From a checkpoint of a small transformer trained on Wikipedia: MLP 768 GeGLU, untied embeddings.
Each number is 500 + 25 x the weight over its row's rms, rounded and kept within 0 to 999. Layers, rows and columns count from 0. Numbers have three digits each. The size before them is the row's rms in percent of the matrix's.

# layer 6 attention query, 256x256, rms 0.0511, rows 145-199, columns 128-255
093:511464519466469510513488511472508533517549478512534505502506510492508472496516481458499495517526485546534478487525510488470481467535519468524522444529497510546507469538515521523490484497493526536495511498513514540499515480489515502504527494485493523505473512482497550500486521476493521502501521579443499512498520476498506479512512490502524546462495487478491472480476487477470512507518
082:513483497494503500500513494507477483491500534478488513507510482492483512541482483538528498482506552492519475527487497480488471541492503509538516536476476476505495504455470483480520547483490470456509516517515461457489489523517574516558444491512484505461516502494479468495506492525483490484491471436545517489477508502474491513481456503512513464533481491483518492531504542511493475490487
093:518513529494545480482508464503525487517503495495473498487489493533505482509477516518521516471477481476479507468499468531505481490495459488470457532473508496493502511501504504488514493516506492498554467514468488501502483493508444466485509539517526522521520519515489516515520515533513528513497496475532544498488531495477527530462538499519473472521508511545506527543547479492515544513484
102:539525526521517507485498488490527487497479459509469524501456502482483491512485488501469518485506590466439509511555517511491519525470501502536517505533517489493515547541516475519465485487479483513520497483509467463487493517543552501542449453476495513519514481510499511501504511503486512485496471483498553492521502527471509523532505539501498516482508506500533473496489517501466490489504
100:537510513490510454478517492525509426489514501469453496487500510517448534532516500513498469463435488483500559538547496493511497460492465515475496449427483493461476488470479485480491522492490483483507488512498505513472494502521462480468495499524473485465514473498492497503501512502505492474483519486513454502507489476493494495492491511481484504512516490558495538540506470496527525484518
083:513491479466459542496479511501488477543499528472536479529497507528507475466524461453472535503530497497527519513521466465498495507521469512517486507518487490480508525499502489484444478471464532498496474497502535518498486519491440504517516511507482530489497499422523488455491535540498522520485506475497482491481515488461468477502532451510491526444531486524481521484492523543466494484491
112:541489463480459529502525512521499492509504512461456463467517472485500549493492491509503527477535483452515496563502487477505483532535486494458532499502487472439466510465512513483479511490481488484477504502481455543496491520497504505484506488483495531460493482464514516498542501488522532447471518507518439498486520483488486479486461484477507465466501519490504525472502517490516524490508
096:479538538527540494487478513485502538501497489511495507510523489522545482508489500527512511495485471510517521469479497490539487499499503481499489474514478502498492491512474498498562472545525523505471510525509532476528528534523498466480513535515529440507515519550480494532488518542490476474531441520486521450510471507509517516508498509526497490511494523529491503537537510472541503513515
096:486516531505467518534493509502486547515499471553525549546500554496499521463513549495482491505471503505466452447501532479480529511485543503521506494466521494514496532497486482489507506488527475469519495540480541488502521469547536451491536468508495524500507523525521490518517527491514499488503506556498523504465522483472525477461535503481512496509506480480517468477509496511470466500477
089:463487493472500509487497495458516527552535556503517494465483545479496493482494501466486486464500493481506482446518535526508474502473463510491456476508483477487512510467511476471503509492501531505490532540501475495471526501472509477470510535478513525495473552532520490488533549469522489491508533491508490512543538493495503490489526449522494436503507486480515478523507534492488538493481
099:521464472537497546494532509504511478520523466516498500490458533511505528517517480504474527503506527477493485546483528513544497486519499466539470487508525506493501534502518472490471521479454467476487472550499491540492517515516522490473510477480497509498537497487484485466515511503481496519495427547542526517473529511527454492496493491539486492490568527468474519479502496493470495526476
089:517507510484532549495527537531551502538467508468505509481462502501460505519502487501534508515519569485515468507515491500509526484517478508489508519475467499513465513470536524486517522510487518478515518451500558477509441508512465479471506508509504497478489509474427527497506506517542488528499514496482535515531496481475515507572515460538513504503514538522523512502491482482529502499494
091:459469514514518477495469495494501509507523499469520477503522498507475524516487481474566521465497508502476525458554479487468501486510495495532521521509526514518517538494495500526462500484502532491498486521510533522459511509514519507528485511489504508486539513495486534504498512505558523510545455510474523534529495530513512542503479492473530496506495460461470490482504484525473516497491
093:505485518472496480502539460512530485501514521476444485499551496496481531481547513525469491465484466496466510477482515467474466471494535455537518465464553512459496476482515523483548476496510520483501466481550516499537462479452514508512544508485499520472481470541511509490501508503496494482464513546464513488465480525527449513522544532562509489470456498497451477457474518487525480489580
094:449466504466515511553487489506533503510506484476500508476472522512476529489535475502480513507516509492503466507527522512460504518503491522491525443522498497488519474508540491540542509476430514587492525498493537498499473510537514513515509499472471483503504496505503515542524523456478481523521498498482483552491465500528508520487485542455498488495480534477502465496479486541496542496500
097:529496493502496515511475494487495560485529501520510540490514467491496514470481516532464505507539462493527501532513499501450486519494525469481528477532532487488467501537467517474499516495488544540470494520492471551471460486477537531529536449453491509516505532496508509522455501491505557491528533510500481529527551496480485519521480511542509510497498480457455474474516530493505531498502
093:493542495521492475507531514560433513494471513537499484494508474528502532501487512459521467462501502489516526475509487559505521479535506528497506474504493469507505483492510493507491543521541519442489468520501510479529462520483467489507498528490537502496526475496495535464498512513472564524480477476513518510472518515506522495459518469528489523528533497510541531514524446495489516510541
090:528457436489473521478541491517492529523487512498515465486495522480477461508492464498493555484495546498467482438489458511462491475530508492506457444471519500490471554493433520485483500500490480518504495483523547504466476502532486491524472494505471516479494489509492527481506507505463483491499509510479493530502535505479510495496564500528483436520513468475523461472451477488505465482498
093:515470516494488543533512472528513494467493516482503506550540504500475513537523464461503524527506424476537474544487505540509501493538490487511499514480502518519485527493513486496492454471484506516480484484488494510459542521561486472470475492489474506471517498469481490506517505498559474468502542463486492531513532477492493487524512479497519518475466497486468522533492484500507500487555
088:517537453473490532537483489562463487475506517505460504529497449490513510477520507483539516523516520501501558436496531513508513484495516524511485551471516507515524505512507472524484501505483475473469496508481473556517529460469451514481514505540458562513508488480453507482485497498527533522488494451497499533502495497512516500475550471542497539476533496526473485477474504449508483466474
094:469495507495463475500478521486511514527514501505540517476483508529462487497493536488491489510458493494432486537491509489491513493496476469511464552504494490482513530525481522498554532497487462540550521522469510506440489485487540485507465482544490509522482460480537522451495506496509447422502529489496481499486446510509505447468495457524499484516549486524484512514531522509483469527518
094:486533476488504522526515516533507512504482497532496511510509490539514522539531517496522491501511479451487499487516517532503505491502481493541524511515493500512504501486467500497526468494503488453560480543520464516547480513495534451505524478500455511518468507496502497499530486418534518543514473494509500508524514493446454513505474497470478511507529491468526527460534499485484513515493
084:566534514520513513528551521533496539531522499430494504511514505532529550529497490513484519523518453510525524439496499515509447485527482514523513512504506475516506530495492497536508484526524557435471512513520468507483493469499510503447531555506481468500480525476503530488514523471520482512498495443479523482492512476553453477500519520513501530522485492490517484506511516491476556472506
094:505516526501513508506561532490470469499486539479467502465463544529522573514488516523511560514471495513544476521473491467476494508488517507541524542484521500538523510449549515462532511526504483485500509524581528459512499505512523503482524464531542521490495526484520548514483496491488505501554472529517494490489489516484523489496520518511495489552465462536482542469535518510510456484502
087:482490487498529455468468520480473514505456521520503481468492501448508487500474488553513505497540511501499530495497487468531504481467512503551489494531502488511500486483500551527467491476502461553499548492510512519486501493489481548543452456499499518530510494504518506513491441505479513484540477493501511524496503506466462489520531484481463504460464496449530487476482478514469491488510
088:504515490501508510518490505441482481550515525494475534482527525499438479493493492489509543543464466506507491465510548471497464475518500520463522508446514513487467490493511526537474500494493459507490454504510519502478514481447510497511490491430505556543504518494494486550515469479535484492538515509508496531515497486480470501548483485480544493471490492442489499465459508487506476463513
093:491513549456428518532493502504481546503526550470481469493476494451481468462455494506535470531478501522529490491467530482481505490505527496525469501524514539493449541465508528496510518514505485491503557490520492525467556491512509470542503508492502548508511479548496499509522511541525486466504488498555468485504546514491483514504473504500512505530470477499495516461496505500470524505511
095:516517481483534493528444502522524529528533494520486436518507494508530541533497516507532518495544527524495513531465466484528526489499463500478514554517502482501473510497499467521497502507471544504516541492418491520524506500518483536538505531480461511510473483475524510483511521544489581492491534463498503543469524500481507493535517523512547508490471442499543488535478537508509501527470
087:486520509497478529532492523480477537541500473492531482530513464532544494464518508518461529479478489549453456505496456549519495483503559511511486471510476495454519499511503476501497456536511514432494503486491501513518504527488504492524461521549464520501484521497512489480477495497500527495517487499528531493510516458500489508494505505507518488483521515510503523503529502533509516489495
086:544496507493533466479486493512519467528477454483493488507527487517513501511470514530526466499495476473483500558500515515583472518517494510497510520501575528455523483513494472489473461466513521502493458494502525475481501498469505516479518504503515480495528510486448489481473507544525521510486491494513513508502469479498483477556510501490491550477578467528513482507481499513530452448491
094:479461482522486518488490506491481504498534524492515520457524533501534520531523500509511502501495523476496469482482485496508473548513475501531528513551449526530501526462501514512491480453505476508526486520517506494485484488495518501477469504507478523495509492559498543476514530491526481539503486500537526507496507529535474482536511511524471530532467469498470512467525516497535551518471
091:515497480497487550522498491535510530530478493562529511491510490546493531533478500542483521531516476454442516484443482485522497489502497485492488524514494454452467513515498472514485509463486497503521527506476542509475514511517490538435507468486517509470517497451478483526506517452538484493494509511522492517516506506467488512493507503475504500487513485541475496514445504518480481472501
089:500536478540494465489525516479467479519470528503532498508492524498460533469488530513509522487448452527487489509444544538466516490513526492543454504557511529471523432464485470557518481495474512466514486469495501528447514515456471480491459513545486499489495514488517464470481510493475491496514484538505483525468522505566511471508475532497475480480508477498534464504443436478508520519497
097:475500524517546493471524500496543489530449544493516474523494533527537520499511517484527507471481518499515525458511468484492496510492524528522476497495522499509513477507492489532511500474449496496525523551508475533482518479532524507533507479514460501483496500517506488462505489481478504524516522527489479512528458518488517544438537534478515537492537461517461481478474527471517503447557
089:465477465494488469531442465481482523505518464486532490512491474484502526482516528525433525499503479492484501509487479561503527477508485488485504505515499485514477489517518541486530499487491472508495544471498494519533528510501462572484521440489513498512498505507555474491466506508503493461506502508534538500483517499491563506467496500504527467499460482500486461514491493471470508512491
085:556541515516526494502515480489460516507470528477490505535487497502485471493468491480498507510508511512512488517524493427538476491506500489516497474497502485506550523514486508553538532491467499485509536470505518469477515470516460491492515562510512504500567507494489460454509490525490503477467487524541497508503494481500457533515551459477531472481460498463527466498450487504540516489462
088:515542510491469529510487507473444484512480520514517520533522482462481460513482479487495543518463508501527568500501487506492533487537541463494495486497536495487509545468459535500510497533505513485462474506501528512490515538502525545472497472485502471510501525479460513489514498483538461474491526493460517477554540553504490513524486553430560490506466539497507495429474474485492517459525
087:499468505527541466501489474481534489480516526495526500493527496482489488493518474498545534508484497524504518468514520471509509524544469491461500514492472502482498485510522482522470481511538498551501460501478486507507525497461473522475518487544546461522500473500519489515470507488503454475513520502546514498484501510493474548470500486451493486457480501488498462467508537519498493483508
098:493497428498504506518508492463503501508485488526533450498522468454512507505504482529528481555536461500528494500498533524466488523521493492503493494495505533526511499523533509499520513489495525511553483484490443530511547505511474495536500479489532525503488454462468480522501494521458483530537510507497485538506504493501500502470523495504515499512497484523519476496482512517461484514473
088:500476469482474524481524531517513461502501498513503485523497544538519479486544525533506500495476502434525452455521474519487515502535494494508511468545501523455532493527535498511513477510511522488498543476494508512447513485516540513513436516515534496495534474485483525505501516464470498483530500535467475458444497548513491497492485492485484521485474521541515481490517490506496480446511
091:496469514490517507514521478510499483503478460518513512486487490510529542469497523505547492533553445555475510474533496516498461551499545512504489515524467445517505508482511480510487507511509519512504457526467483496522448493519456519494516459537498469488459481504506512520505490528500505520552516454491543508456510473491513473522517456544456477491510532510471511530490513512492496481524
098:485539550525453477461526524517509547477461460477505467496513496502533489532451500534508527466497484522515508524497543479523477481478500519487533487503510465480468518508496525508571514469504479479459511515492492471513502510509507491500547486558484473524509512470487490499538461511565476486495514508473508474480455514488550476508487503511491477489513521509495460528530502516520504540503
091:538498508499534546512488491520515506559534522485452450502515504500503543499489466470491496518482550482534540499479431505512514513501487470507458550502486522471507504492542501471489543527512481501485505450512482460499507553499497489494503473511471520503444495492491533511513483519483461468513484515520498473490564513528495476497505474527537466484473450483505516540518512507488531523502
092:533516500519475507476526519529517501498456508459486472527529492544524499489516477462500472472501451482487494502475482522521479500506470522523525456468510480440459508481537529477529509459536509499483485520496483493492486493506453480497477488509514470502525486465512494513503501497507503484494505502490540524505469525548530454527474518520489492506480516499517479552578516471486543499500
090:511468456557457515510534505496519504453467490458491504507483502505496515512542516550532518472534497483518487535489545508505475560546489484522516484468544485493527527475490539497467524503517544506485551519503524513485521520518525543479467479518503521493480507552507486494458506528539548478506534507459488523463497494497509480496477514542548518498507500527505487443467508543500514536511
089:570521491469474505479509506541473480502517465469457484487505505520497493529535545511513528492537501497491503544535509472532486517512470513528493536483508524506479487450480534477513521516497518495526497529473495525544495541505476520475481460503521567516476489522501472475511506522501527495487470485516486484480534504503532483498486483506491506499506470549477537551499504519540534541526
098:532496512558482500489529521472513485516504484520521479448504528514502480460514463464488482501468495498515548433507508495458471534528513510447525448503500522481515475493537501544497525488488490461487465500441511514532499511527489484533476529485500474502506531533488473482534471526461477483523487519495500545462461449517508460492475497446503477525501486505485479515493479522493470473468
089:495517481533498531458491493546520479466492532505500550500482507497464532483500499545480566549541490505489473496493521527523493482516494530513543503500499485537461485528538472489491506474500523484455510542507525523512520516469480520465514521541498495532532521485482520501528519544534525478509498526498539486455531520530458508488490494552515539498487523480511510522520516496499456497499
095:457525511508506515501514509435474523454488527483514529511470467536505499460495515502489474482542489461503544495516488499517528475513513495523490455498467498547480457542506487497547541496488507481485476548529502489486492495509471533523524495483459466469545516521544489567467507492484520472494512486443512484500516458469512508443515539482508489539451490491494492513510507466504519526502
091:484494499488453523536513471470496496487496505491481457479454507510460492474478502514480469504486474531526509508476507476490548488529505494497492537505483514535456519487538475508491493496480533525465510480491502523475469470504542515531552553453470502500492503457550498458528458489520543513477583509481486545496491514531477511501502488502516540495469530522529527501489491491486502547498
088:514490487521492460483501473503483477502471468483500531511516503490495441526519497453521512484493513514452489518479559521542503505455519501490502511485495491508469472435483494456485495490468491514478504483516475468487523514531487520510482513504531467531511535528491526545463465499501492501488522471511538465478468484477540504505490509524506491527473498474472511487495533487474460480535
091:520537532478530477460513544524444443475503509503483501517437503476493493518560516494530515457461498516518515533537518493530505494536510498529484477503553523509471507555493477507479535530498554475493495494525480512494495481474490533508486499528482486498523481455496521509498489491478479530538494525502495526469505514507514483507526520491513526547493484516490498504433515505478497518507
090:480517495469514444503495455478531532492505545518495531493502492505520516510495560500510496524508477478478489515482494497527473476481479489516497514475464479526494559501509510492454472505499512498477506539487463513511517515482509496480518450506472540478434547515514448498494485546546497493485510452520515493462474508528498493481505498527505465464472487490476492504528530523528480528504
096:478480471504494486494534426517478474486511467522468492511498508468502542451487469454471493504464464548461471485469468553507484513509490515491498495521516489482515485488487490462547484483478498498500471510507489491488537527511482522521484500486513511539466490522507443537461499514478457445539451471426462471518507497489477506477480522482506513534502513481506460512529440514478482485538
096:480530496511521444500502484508480509517516515466505476510502511503446508511520491518485484495489472486502429477559501484515510481523498490525507479491479499521505551483468502485468511519537506507463514488513479511502497509516516524455470463514502532494481507468552515491497480526484510489487464503525494514507524522516494488478539501470471487506464489494497480545514482473525485492529
# layer 6 attention key, 256x256, rms 0.0503, rows 145-198, columns 128-255
097:514520545480501524524518565451458503482509494558492489508517482492517483483513496491478502507495526551509526509455516488465503513482541516529522462510535514528451519484476483500480521486468485491492462512523513501495436504507531518527499521514478481474519511502532474468509504532508484510470431515515489478477493501512500499499486476459515512523490527502477484501524492553477468502493
085:499485495526482492511503512517502462491500467495475491498458511510461549501522495478557471499517469478516522531482486472497492462525486457489479516481469548481456515519529470526520474531495506507510500483476528459526493499492459478489528494516491481487471485485494505546514545496526476485473504504492495480535509472511479470507520517465489501453479513520506538518494522456505498492492
080:496535466494512449507512489494537595547520477493457509511493500491481514495484523481510496572521513482453467507505491507534503498505477496519476529540501531526502502492519483509468505469511528476465501507517451470489527505494510519505488505541527521500498498478518515475514499517490521526527470478505547526477454493498534543496526520527471468496484473464529486475493515551491514500537
101:559504518525501532510527445478531455457530507497479482481501525507536483456503468519499467494509522555522504520468530487500465509482520500465491474488516521513509504496527513487545492516499481528564489529529529479518503493515529498526502533494514491483522512485489504493456495476516482484477485526507470497521523538537469497528473430512495497494549512519528518508486514482498494522481
080:492511489453496468500463500503501530508498500490466508512506475463514517443500456480518509527541454460443505535477510478534492490452533469491517544484479533526468495527520516486481492473522510482466488485476510514550516545466462471501488479511481527502470503497498505512561519533478551534529518531495519518529462500474513537597504541509482526476500523455495525547505517497467503489514
109:488497501526473492497482457500506524487482457464506504490488532472475515466484522436494461473509514478471511512500486500461490527507473512542506454483488484474478508503490510424523516500459488519518473482454501457507479469478425479490520467483479485510483523567513506539491502496478486530461522487512503495486469501483562510462531515467534482517511518464482477526492505460493523507514
068:515493496545522482518507500530460504502522525498457566528482467486474480457488462497554473522488518526543490517530524527492496492518524487493486497433483561530480491520474536491562514486533498474483460480459523461549495515519465464482524509482539487488512494535459478520546511534512511506498492500501495502501444495483501495524514542491486512487458531483484532573498480501493511495485
088:465509522447533505482489531477445508524510489543504444482494521513501496545522527483503533470465478486474472440522465523462508493483498488500482477521488491526470467476496499534439485518508527503476508511522506520452513497494530520526514518509500504490475480522501506497470457469456504482486479511473526482484513506530488486478516504532530530504536462546506489482518479497515520503455
075:470490500497476490540520509449539524529528510512508492457530507515503477500513545463506482472496540505459491468530469518492481472460504461513468513541511489500457503482515497500478473477494533535460518508532499514473494497466518515491474472563527489522453541533468482450530483473490487488523509464488509518487469502486490536496520489474518501497516456542516460460494487557519527468505
091:441516546502503515479507496499480478474513495544551481502471494518524521484508473459466483497497519467490486464479522531503531444452466478547514486499513533526454503495470484480490492484495450457463502512525477483518509466491549519505486456517484495492490462484524458505495489469519503523498508468503501480521462466501505504510478494473500508548538510531441465509500495495473500508519
097:489483452507512522451513477529498457491504469504476510479495506521458487488508544468566495515528492499439452463469531499520429484503499453532508466496503530496519518513516501522456482520478536524537479553497511480485476549491530482519480494502459505504465517478450499501545574527516490513482511455549530504529504513502537465502457518491495492447538474502540498477497543514440523477458
090:516511514451523520482520488462505516492488500495491487496493513471521499476480515446485499480527454493511473521494478464528496496525531462465569551494473491481504497527521531461491442528518475522490508510439511508501463489511472494486544472511476473522479494509530560549448537494481473501536509465525457479550520497514483491494480490492504470506513509489474480481507474497532505491526
095:494519492516486473465513524492528473500514500526487494474536495466500525492543509513501526526515500457518511454549457470513533525496488505508509537493531497533523488486490479495494528478514526479476463510487481486502486510500501495490530474464518493485471556532521458505532511460482496510506519493449503584528490523458499498450482506513472486506510458471492524495496521500520504445553
096:522495471454514533519476463529436457502496570524452505525510445457507501513507504500472505513481466505504488509513541481478518502503499501547543423477480506539484510484503500509557540551495458452495520487514473487503468509489498506460501504496477483494480489560497472523457508517480478526472513498498539498510503495513501535510516461479499505498485530491513492470461492490505477569487
094:470521525508502494440518486488502480517514511521477483515443487504494512430447486496497482449433490537493476520460472461472504510521496502497477529546501461497497509487473491490474477512516547502508496517484506470500493453507460533486479464489572495506491501485528524493471502553517491482505492472548497510504532511416441478496490518503533521508552527518493482477491478513497512528516
098:480507498502492502516503536478533552492507525531542479522488481518503497469530500426505536485440475524450494485499534507513489437481510485562485527464495512517519517507504521514475523470519493544460477518527506507512476527530520511465535477504487522468488521509457505506505480496542497505495451460524496555476493459472561488523523477464510528491549507507485527542517480504520520519511
093:546500463490509477497480486485516503481477496447518500507517522476466501528488513517461497497524480457481464516508442517501536465482513479536527460495493480490458511490512480465517487537469471526511524429489493458464496485536501516512500506501520458521496501506482438506556480505493504466468526499436470482525522550455476523464506535482526519470509476487494474439535500481517501504506
090:468488523512499492483496509478478504512494480525488481497463505516509493478536481480536534455501513499550493492508507467476514477516525459487524505494471513484497496515487544495436554528477500465495548546464479456502502477541483495467481560507474493510428465499548526478477444511488546526518538526492516503517521531495520523459535475475547484514463506512489517487470474520467487489453
097:524504507523513512475535513504526485477470524483481541494512512467507493499490554526497514516488515500542503490494478471553518476519520517453485541496495468511501496514533478537497465479495522465525501483439521497535488518471523515470500539489509484525492513536453432488492518499488466486513524523469485477521511475479470514510543495550489500510530518525517497488494476508481485519486
088:552473478505542529475477509504513476483506500512513535530491528487493520487456539524489458515549519504476491488522519529524534511514496496498556499469477486456502559496515466517523468481492489505527530491545503522448477477493522488538494486512493487521462502479489531482517488477506530455503493527489515476540462480509476519510500582509476498476478478492486466463503481493513467489480
098:498531449508481515522476513474490445458528480492510489498521499484496524474492514481488490497498489511534518490493508513469534508500451462462483489511511509500539452480500509493482442463505476496534481464491508497504476514485528477512529505491504514495494457483493564527517506540486467501530512531496497429537554461539491472507504515519511504490518495515447496444516524473519462458501
092:505464514520510480498494439467540487479512532542545488496497471513483498516502488472475471469545500506485485511552521514531475471492517501506513435518498515496481540528490468494478536517504497516480541523511487493557488508543497478459526493522475483487517461499468506492512482519469527482483505459546479529509511484524501488519470474499493479503504512462528453484492511488505491459466
083:529483477515505485440506537505452454476520543508480498530486535505524569486499472511469474506501487493516512524497540501481496461523511549526513492499499531504525515469495492490522556530506535520530517524499517507507436476516513519486532529477471449487512492485471496527487504524531487497536453499536521492510480509509463445530505474479505478493493466501469489511466515495510491537468
091:508513488496454479495590502523473424497518492494487489509513522523461551477507532512484531510475504466490490515472537519474471529509483497518503461514490511489529541516508490562494512534474441523492490482527500497533529453486492505464520449540450527527512507498531511502482485505527512498458522494503491489501493487457468467487492473488501471451517505537445493503494500540511489519518
082:495517526482480511516514500505560528531496419516488486509510496497489501502464520472510467489532496523463521467510511521522516527418502494504489503507439447489501461494532524518507529488508530492494499538532450486518495514511521515484498483510537531478476511484512525487521487467499523515487544504474468562508543512475484512480484513504491513472558478543488479487485535544503494494527
088:485495499491517460525486521528497489519456495457527532522471517523533500489475503495482512534459552527514413495517504491496535499524501489490514501500468518504488540549493528488516495486514523469494482484521548516517513499515497471464471506515519458491473493495492538477530482505517469500505513487493510513521525492473508491511497491483456460469516524475454513525490510521447453532515
096:501469500562511511519492472516488475499517510510463517512495503534509524494501519514514530522471497539551505502478536520472482455499482528526511530510492558487451488494459470495546534459512488482481522536523490504485482519475497469499503475479502512510500491491470515505522552470512501503514498514508487474478483494507506489452530489495517505509540498586459516463523498538484458465501
096:432496465495500457448515505480491518525495538480500516466514516457498487489501479499535456477545535493493535484487500470507497481471498475499499518502473496452524482494537510484475470448533487543473521560498488476458478517505489504474520515523520511475478493503485482516485469457511518515515525516509525522506511506498506521483530521486470513496492464524499506503488477499512518459479
096:463488476466499489450480513459528522515525516521486495504556533460497474513500488465496520440537492481449455508521473508499501440462528493528477500531511487503469487502518553514463518462516497518462521490480503479476495490499457509502516472506521515495490505482486480522504466488463521483503494504495492534462464495483519518504526540464504533479563489495485451456522547492439534518441
087:505461449498496453513457480461519496520438527541458530442500510502497474517495499493554472522466486511493512521471505489474491500482495501495502492473515481527527472491508528521508478482485536505489491520472545509505503516481521490514509510483508484508513515519507503529490529499550465517512476493561466516485518523461524504521535522503466466502547464489517499531480494482507516464502
091:464482480453481500491544495513536486500505437537506461516509530487517484512532540507510488510523453484465510482511555501542463502461485454502497523550493486497473491499514482546483512503511490519525481485533498486459508483434511463523519475554475484508482486512512491484506506518476521537537511516544497494508548483516546493508465487494470484531444481513501425477523483511520461447484
095:411492501506519495496458519497538503575487482470520503459529486474497498451488491476519487494487541495479511469489512508508516473523530480540482542502457477510472520521547458464490447465542513508503520489488501500483471518523520498492503486508516501512499511472475476544518485523549547523516536486510498509478542455483477504473520501496509494521532516547472524508495474486508461505497
093:484493511459518466493490495506492501499497519467490517550520510475532522519508510543549505521473539495523493544479478516496536481515467508513521499505487498523487476475510528520470500500523511458515540491497537475530452493529553511527518452509490476497486499507488464522493512569468537465493514498477506473519560522483478543462518528551485492471530473506535520464489465480489477484527
097:490455531548526512472494497519479447486529508525507447497503492517519516483489524505533518469525557505536555498477507487454547508498485530480507477501499512530516505511463485509525559485498510504516458518504474505521521524503474488500502497516539492470505522547495492515482487546552540455479528552510463492540502541491472508513528479489522493518520494498470504469485489475474493511458
098:507495521508505505479524548470518549505516485471506495499479509466492510480503527461485510488473513495488508483479497525458474533522454510470426501492480519490484519460540549489471476484495512482487490497551500502463528485503474503489465488509510548495504468460528531485498480537484545480505500504482552494491503529556527477511453526532531522527502450508512510518458557553526515511537
084:587492508482500536482451454507495514498518474459456472461459524518529524466522516506522482502532525536496460499510482497446454515487477523526532534486454475505519514468529558499515453517504518454531485526488510509486447517487484494487491497539496496520481486460478549504504536496498506533513476531547500490491505483476495491502497507509465543460528486501528562463482512486536528525502
091:473507477460483499473470526497531480519494472516492535528503517508499497513508514487477490503463520484498508536497496535539485454529487535528531537504494484474499495462499454433498503517483515492495493490483492508514465492519506500464519525501504413533518559520473525504495500493519481508492479473486513499472492524449475557513547532509536527540508495506502473502454475466456511530546
085:456513507516486509469541505523533502507454475539533532544527531533511451468493471511496503501510507499517510480492474500467513576497486466497507512488513514504475509505483445497570497492498520498519481526500514513513481465505517453511486460474545464514525497510497518547511510476539468524506499516473512507486535478477474490478475522567498469525483498501483525493536500519434512503492
093:468492485496488498497520487491520547515535524474529572526508480519493509477540529543522513545496515532492537528502528511507507517534506493480493528475538521527455512473534457537504495476509495481497500508511520500468497504491519467496508498524536508491525488488485527506490486464534515488500457512486504526492499489493564542515509480551499486548456517545541550524497513545510521497512
083:493484457554515486498473464487436530495550522504493515532469518493461501512513485518543518540498527475504489505525498519475497500529505509490507498521510473477461503480481494495531469525525524517496501459474500487479503481479502497509495481534527491536529504489499456483530533448496537500539495513547557564489507526497451515524508503535498521527457522508558473448496470474504488529452
089:494536479495517484503498493501516505526398513530519534511477516495519521494491516469488477475489480481491514509481489486474533490487504478536499497550548516530459485532508465513470499471518468511500486482502510503461536492534508513513514463497481498499520488496526526515472484489539474486480526527434504533525513492501496466465530520524534520525471497551473504485527514520534559550528
100:485490458462459485498480525483505467469531543500519510449546490517498491470519481500512478477497486454467500502478492470481504499424489475482485485526491527505512486523487522535471501525509504518486516516486453577520485522449484483473521508508498529453470522461499477502463469463488529522469548468488503514566504480503486480507541455524563500514546546495475512514531512476492516483532
096:508478477504557545503575514459522521514494469477462508460524503510479497499488477483522535478512503505451511502511541471527492488445502510506512496501480516551489493486523506519497453494519485493496504557473464500477518531466513499510468477477527527489501507520490493517487552457507499546486509502514499508484498491480505519507506485486501513495521485522504486490482492536503474529489
087:492490528541472501537477533461486512458517484490501501484482496473551509499520485530518481486487511485522489479520486500496505469496550531456518501499501535502503517503493510468455504524556499512464511509505516511515444509493468487511511503493462446518499532488534475506503490471470468516482510455503465453521549472507522533474487453527549508522574531509488521470475488508518550517479
098:488514499513520486508494494477535482444487476525488508494540517523510496489519519497483495530506525495517505543515512487513412481503468491488520542489514458503489501486546499509499455499512488513532482520517534507465506484509550483478487526497529517494479519541494487515458498506498513502526481501536493523537507472500482531529568533489529510472490458542495494503469473516477477497481
081:521542477476511504500511511490480479477479483469512523514518501500482528493501549494487475491538471461432512520511494530481531483454460495484524456522463489496493481488516560489493455511514498488526506491491501470468509503483481445550476473542527499502452508536507487503497505477520549517504532494465534559534477512528521534516535522502495497492526494520509473473524494490514508482534
092:512460502492481497524511506532442511475493493469476536540488497498521530513528475537493517512465496510537447494500492468493546507531502490514483468503482518523482538479480515528525509514477499450510492455497555458456533483492490498522479516485509457519504522469543461488458503482479513480511490503452531479472508518496499513517484490512497505512494541493443507482535504476506541503569
090:534493520525484478491496536479548519498515486469515481514483521480498514502482550487511480520505493491456503457524468509525457490503527462503506475513507506488493492485523504504474492481529538547490541488496486487483425510461535494530506501529514515510471519480515490529462491499444456478510476485508553523496534483498519508480495562484518512495497492472520464493497538519498534439508
097:535503495473477494520537532539487507499523501465492481481505436513505487472510503489503525454544516490528510472475493503473518518491493497482526530504497465515532501484453516470542546503497465523504516483517490525495473502528494509464473464510458468515572476529508443496464497535492481476420505517464500505507467542522501481454499470534526517503514493491512514519520500527491505497470
092:489519481470461465479494465510431527486491513451573518486535550490490485520496510508464494524468485500476487501443504511486483478479534473497504470541480492501519506501504510452511495477508520541477512472537469509546503487471462548502460492480461481479492490503530461475503470503502529505493562524528522496541490500456478526505516503507442540516487499524518484509473525491467518543449
083:500517471490459467503513496476517431490474524523511515488494516490474457514461557518479487495537495520534509510526499477499477489477464447469484514520503527497513472516521526528489519486555518523540478461472495497462530514461497489489511476548482528481530531537507509491508515483448517458495564508482499495509456536495518515498489510523480488494521493519484490550484538491474511477515
093:519463461498461511490498547469491505480491510483526486527542540468507528511489535512552483515476498467472500520524485533496482475500484507501516490478462508458548496470472495522481505514481522513517524469463472501488443509520487505509538511515497459499497533498458475473482478463524509468502510502475512500532532535498520496437554510518483453493520477528498518436499501463474473515489
089:538504539506469491500499516458532475453477529529464478493520490508507508521487495514474482509527509490479497447504537545511478505477421484493487457502511511514498473446513484450475505486458511540536528496506510519492506449503536507491473462498470512528505513490498480525523434524515454483475517529460522454513515525507421521505477523496521507498541481563464497525500486512515486531481
092:467495538500473508476504507508503492515493502521465542516476456540501562511520522567492524493493525486532493529482516494486531510538497494507500462530498512555467528463478474505477542495507526462487482485482503483534506467551529523520513474502517475474531447533547471507514508513442498462516519499456498484456492498471517509507497503516520536518480476477501491535516535535543502490538